config.toml
vocab_size = 8192
norm_place = "pre"
bias = "all"
Each number is 200 + 30 x the weight over the matrix's rms, rounded and kept within 0 to 999. Layers, rows and columns count from 0.

# o: layer 4 attention output (transposed), 128x128, rms 0.0604, rows 39-45,103-109, columns 64-127
# v: layer 4 attention value, 64x128, rms 0.0583, rows 40-46, columns 64-127
o39,179,218,270,195,171,218,262,175,174,186,159,187,248,196,175,205,236,167,215,213,239,151,175,244,223,176,218,159,224,202,244,181,202,177,212,214,165,203,203,232,183,178,182,201,170,203,191,188,218,186,227,185,191,188,200,206,187,188,182,187,192,202,249,151
o103,172,175,191,198,201,226,183,258,229,234,194,192,216,210,191,211,211,202,171,203,158,270,163,183,192,171,208,188,181,202,216,224,171,210,227,182,175,212,188,231,184,247,191,214,228,197,174,201,207,238,225,202,217,209,204,219,195,200,226,189,247,187,238,193
v40,225,170,174,202,189,218,211,199,196,176,192,213,134,226,208,219,235,198,234,254,218,190,200,149,168,206,246,212,176,196,215,195,190,267,217,254,164,254,187,190,200,154,195,185,190,173,180,203,182,217,255,165,195,194,157,219,223,182,217,141,181,235,195,169
o40,235,224,209,197,215,167,183,193,129,146,202,143,222,169,164,181,188,224,235,187,225,194,199,229,186,185,244,238,220,207,209,197,212,149,239,215,157,213,175,218,212,141,243,239,186,204,168,232,204,251,219,175,204,202,192,183,204,222,178,262,172,198,200,215
o104,147,167,225,171,229,259,150,212,257,195,187,186,187,212,212,216,130,188,177,183,148,205,187,185,233,228,163,190,194,217,202,249,193,210,178,166,219,148,272,233,133,184,175,175,178,175,188,197,160,214,164,264,209,210,219,172,215,189,154,168,211,229,215,243
v41,205,188,182,192,180,229,210,234,193,265,185,135,245,227,174,182,129,209,221,196,232,242,189,214,226,227,178,154,169,201,237,233,191,212,223,150,222,189,220,176,195,248,180,154,193,193,225,188,248,211,234,239,243,192,204,185,171,219,163,254,217,243,235,262
o41,179,192,214,162,208,152,229,184,224,241,188,230,244,183,163,206,224,159,252,210,191,162,189,167,204,184,170,202,196,165,244,186,146,183,138,174,226,197,211,199,241,114,97,181,170,165,158,204,154,168,186,218,185,194,159,184,216,161,194,103,188,178,156,202
o105,183,205,193,242,195,127,202,191,200,216,242,198,181,229,194,198,233,177,167,193,196,206,178,181,198,175,210,211,212,182,191,206,181,235,216,219,152,179,143,203,198,193,189,244,261,215,195,205,200,227,245,141,172,222,246,199,224,144,213,233,250,145,184,170
v42,211,192,151,212,214,176,208,210,166,151,213,180,126,178,218,173,242,217,165,265,161,171,168,198,176,159,247,183,187,218,193,184,188,222,192,178,147,155,148,161,211,150,223,205,191,242,210,238,230,231,152,188,172,199,177,168,232,243,207,150,224,272,239,226
o42,257,221,249,153,187,243,215,167,188,183,204,158,265,235,219,202,219,185,216,161,182,215,222,245,215,247,199,194,189,237,191,192,199,198,205,212,143,202,178,226,184,236,212,211,203,203,211,168,179,237,237,112,206,198,224,228,193,212,200,300,204,137,233,145
o106,199,189,234,209,208,233,205,238,245,268,202,180,203,247,230,237,233,188,224,207,134,253,211,184,184,186,183,226,172,230,195,219,130,178,230,186,195,239,175,176,167,243,221,191,219,228,214,188,183,220,196,176,208,190,218,232,151,222,258,206,206,167,193,197
v43,225,157,185,204,204,198,243,214,186,275,220,217,221,265,209,181,201,161,185,220,173,199,215,225,141,166,237,187,231,208,269,169,140,222,229,219,202,183,155,227,221,204,199,217,217,251,214,216,122,214,173,197,209,153,178,175,179,220,173,205,179,225,228,230
o43,237,261,209,218,165,166,182,235,179,221,195,211,195,135,170,193,207,221,223,140,178,174,176,204,213,248,205,239,194,211,202,222,184,185,208,197,214,225,207,138,194,148,155,172,212,187,148,161,208,187,226,169,164,234,192,181,263,199,200,229,188,192,195,230
o107,201,211,192,247,251,213,189,237,221,205,237,169,218,172,156,199,193,163,210,176,267,181,219,199,220,218,129,204,172,213,151,223,244,228,146,225,201,191,215,232,199,201,218,165,200,185,216,189,229,188,183,190,181,209,222,200,192,197,220,202,218,224,178,206
v44,215,196,182,173,147,237,273,167,235,204,229,129,190,167,237,186,223,206,191,206,151,250,204,231,216,174,163,187,223,200,203,226,199,259,183,249,154,157,234,169,150,147,198,170,167,232,232,227,179,177,192,228,218,223,182,204,216,222,173,182,213,170,204,192
o44,208,137,194,186,222,209,233,263,181,190,198,225,206,226,170,210,205,191,270,140,197,158,185,218,197,211,194,163,192,147,182,214,183,205,184,226,226,169,171,205,224,199,222,220,178,172,202,172,181,230,278,200,196,180,240,183,241,241,194,275,190,234,209,201
o108,163,235,241,223,279,266,206,237,218,195,185,196,193,267,251,255,222,172,272,218,188,221,210,185,135,205,210,180,187,207,198,240,159,228,261,200,200,217,169,200,211,248,158,192,207,176,177,246,186,209,183,192,225,170,224,217,194,238,196,184,233,217,223,180
v45,241,171,165,202,201,221,190,191,233,169,210,221,221,189,155,232,176,214,205,212,168,240,224,245,164,183,193,200,163,142,197,189,216,214,149,197,198,207,182,195,219,213,185,140,230,248,202,229,231,233,143,201,237,232,237,206,247,142,193,214,197,233,194,141
o45,220,175,223,234,209,231,196,159,190,212,209,256,211,214,183,141,198,228,226,220,204,215,187,204,196,152,191,255,158,247,198,196,156,197,226,168,199,194,173,193,188,262,185,233,229,163,195,197,190,229,186,219,200,152,164,189,173,229,230,157,205,220,212,211
o109,183,218,208,187,176,186,221,200,190,155,186,222,188,179,171,174,215,165,225,189,209,188,191,195,195,203,180,145,203,184,159,168,188,147,232,189,162,229,215,202,207,204,244,275,154,217,200,225,172,206,200,210,191,197,189,216,153,158,199,276,195,167,142,221
v46,213,205,261,215,183,194,223,198,192,150,246,213,189,181,186,198,156,232,239,221,161,220,234,193,221,250,180,142,187,186,185,251,204,184,211,234,202,147,210,190,226,196,177,202,211,233,163,170,206,230,196,257,166,191,202,164,244,131,193,204,249,157,240,226